config = dict(
    n_layer=14,
    d_model=128,
    n_head=2,
    n_kv_head=1,
    head_dim=64,
    d_mlp=256,
    vocab_size=2048,
    activation='swiglu',
    norm='rmsnorm',
    norm_place='pre',
    norm_eps=1e-06,
    positions='rope',
    rope_base=2470.0,
    rope_fraction=0.5,
    qk_norm=True,
    attn_scale=0.125,
    bias='none',
    tie_embeddings=False,
    parallel_block=False,
    init='trunc',
    init_std_qkv=0.0469,
    init_std_o=0.0469,
    init_std_up=0.0469,
    init_std_down=0.0,
    optimizer='soap_variant',
    lr=0.0107,
    beta1=0.95,
    beta2=0.99,
    weight_decay=0.018,
    lr_head=0.00551,
    warmup_steps=33,
    schedule='wsd',
    decay_fraction=0.644,
    decay_shape='linear',
    final_lr_fraction=0.0,
    batch_tokens=32768,
    seq_len=512,
    doc_mask=True,
    train_tokens=83760000,
    steps=2557,
    dataset='wikipedia_en',
)
Each number is 128 + 24 x the weight over its row's rms, rounded and kept within 0 to 255. Layers, rows and columns count from 0. The size above them is the row's rms in percent of the matrix's.

# layer 2 MLP down (transposed), 256x128, rms 0.249, rows 174-177, columns 0-127
size [102 101 107 106]
[[109 109 132 116 134 141 140 110  97 119 135 123 105  91 103 147 122 122  98 125  84 139 125 119  76 123  85 161 135 145 134 120 119 144 138  83 110 127 116  75 130 137 103 117  99  97 128 111 138 102  97 100 100 117 133 133 164 134 169 121 159 156 150 108 122 108 119 130 119 131 172 145 166 134 133 202 127 128 122  85 123 134 111 140  95 129 106  92 149 158 105 102  83 127 104 146 126 130 138 124 140 112 174  96 149 170 124 131 106 105 113 103 152 132  98 151 134 135 121 159 158 185 158  92 160 159 150  97]
 [147 118 119 137 154 118 118 128  76 140 136 187  99 152 109 138 142 122  89 121  89 136 166  80 119 138 137 146 143 164 104  99 115 148 112 121 159 135 110  91 157 147 117 119  92  72 130 119 125 136 109 129 111 160 134 137 124 140 117  97 100 151 110  88 132 126 158 154 109 138  76 183 146  88 151 116 120  89 110 121 159 132  96  96 128 161 121 113  68 124 150 124  87 142 122 125 162 143 119 109 107 125 156 136 129 139 127 145 153 107 121 105 126 118 107 120  76 128 148 126 155 161 114  92 166 143 101 128]
 [ 89 119  68  89  99 147 120 135 109 141 120 135 119 119 130 103 119 134 108 127 116 132 174 134 128 115 120 162 161 128 161 107 112 129 132 148 123  92 164 147 102 135 110 127 126 133 138 114 142 141 160 161 118 137 119 115 129 183 114 149 135 112 150 111 144 129 125  80  93  81 157 176 144  94 116 151 153 132 153 106 135 112 111 117 105 186 140 127  63 105 101 138 124 124 146 126  87 125 126 134 151 171 140 149 173 137 116  98 140 121 156 115 133 159 112 152 177 131 115 119 153  92  61 104 140 102 124 130]
 [ 90 104 109 104 162 156 173 140 134  71 146  89 102 172 127 126 177 117  82 144 106 129 132 148 127  88 141 123 127 156 132 136 149 106 131 109 146 133 152 122 109 131 170 111 101 152 112 145 101 123  93 157 104  98 157 103 146 102 136 108 127 153 139 128  93 144 129 138 166 121 151  98 133 143 181  97 122 120 130 193 107 123 159 168 156  98 160 107 152 139 131 101 110 166 127 136 129 124 156 103 161 133 130 101 136 137  99 107 154 144 145 178 135  90 163 147 116 147 137 133 124 113 126 154 131 106 145 135]]
# layer 2 MLP gate, 256x128, rms 0.283, rows 175-178, columns 0-127
size [ 96 102 112 103]
[[123 141 101 125 104 136 124  98  94 147 170 123  83 114 160 148 141 133 129  81 161 149 113 110 108 153 147 137 113 149 104 142 152 126 151 127 105 110 133  79 164 155  91 143 132 125 165 120 105 140 124  68  91 118 130 112 144 103 135 127 179 103 144 115 100 144 119 162 142 129 141 105 147 107 129 105 128  84 125 122 162 109 109  96 107 125 147 123 154 122 140  94 155 171 152 146 162 102 101 104 111 112 129 118 101  91  91 148  92 176 130 106 114 119 169  87  98 141 136 135  86 114 116 133 105 114  92 144]
 [149 164 143  98  99 137 124 139 117 113  91 131 156 181 143 176 158 117 105  87 111  62 177 170 188  88 121 124 139 147 151 154 115 159 118 121 120 108 114 159  86  77 123 158 159 126 135 151 125 136 124 151 108 129  94 148 147 102  90 125 147 138 120 144 158 126 138 117 104 132 129 124 158 134 132 143 114 112 112  80 118 134 126 146 124 146 160 149 110 148 112 121 122 152 114 131 110 161 132 126 135 141  96 120  96 143 118 120  92 136 114  91 116  91 156 115 110 129  93  89  95 123 139 128 141 110 185 127]
 [102 155 149 103  92 131 110 139 132 129 182 120 186 125 122 133 209 130 130 111 125  85  90 136 162 141 124 107 132  89 128 120 115 180 126 136 117 129 130 118  81  89 158 169 113 145 149 110 170 146 143 108 118 141 136 112 167 145 165 101 103 136 135 122 144 134 136 103 154 143 123  96 121 125 128 192 140 144 164 141 128  90 128 116 130 146  82 122 164 121 127 148 143 115 166 143 121 132 162 177 148 146 125 141 133 108  97  95 116 122 106 122 120 130 142 151  92 158 120 138 120 152 113 118 118  91 149 148]
 [115 123 132 126 115 110 131 131 114 140 128 125 106 111 150 102 136 134 131 124 153  85 140 147 126 139 148  97 151 129 173 126 139 147 167 140 102  92 112 120  70  70  96 146  85 135  88 130 119 120 147 138 143 165 107 128 109  85  96 112 130 132 152 148  94 141 140 128 131 188 162 116 140 117 124 132 125 176 127 108 147 165 106 164 148 129 152 150 118 131  96 133  95  88 103 128 172 113 119 141 115 106 159 186 131 118 107 140 184 119 138 111 112 195  82 117 134 153 142 137 145 123 138 143 127 130  92 123]]
# layer 2 MLP up, 256x128, rms 0.278, rows 175-177, columns 0-127
size [ 97 109 108]
[[119  72 144 127 146 174 163 138 162 137 127 121 123 125 137 157 178 115  85 159 120 124 116 168 130 124 157 170  82 124 118 153  88 133 113 133 148 117 150 145 101 109 127  92 108 124 113 128 129 116 138 156 152 129 141 153 136 131 107 148  77 135 121 115 121 136 138 108 135 142  94 145 143 121 101 154 138 104 113 113  94 146 139 169 150 130  83 165 119 131 134 104  94 108 116 118 102 108 160 141 106 153 136 129 184 136 156 134 185 102  97 123 126 198  86 154 116 140 138 164 131 106 122  98 152 147 133 104]
 [ 71 135 120 144 127 129 130 110 112 145 132 140  85  94  50  84  89 147 110 152 137 146 113  83  88 154 132 141 134 101 120 128 131 100 169 132 122 138 166  89 147 146 129 139 115 161 127 128 122 128 120  95 126 111 133  81 101 158 105 123 171 133 143  99  98 104 117 127 120 131 133 126 123  96  95 131 144  98 172 141 131 133 135 137 121 145 126 121 123 112 117 139 130 113 172 157  96  81 119  92 135 100 120 130 153 111 167  70 147 134 135 140 126 174 130 145 112 146 137 140 142  68 148 114 149 140 147 161]
 [140  74 114 155 148 155 132 146 150  91 120 135 132 129 122 110 124 105 127 128 133 165 157  95 163  91 112 124 113 125  92 138  89 118  97  90 119 125 128 187 173 157 160  81 105 148  99 172 100 168 143 166 135 143 131 153 114 117 137 146 137 152 119 144 117 106 142 132  77 122 119 150 158 145 182 124 118  97 148 141 168  91 141 119 104 125 135 130 160 164 143 130 123 122 110 146 152  83  86 126 124 120 147 129 135 145 130 112 167 155 113 109 136 153  92 145 141  91 121 162 117 109 122 137 137 148  83 112]]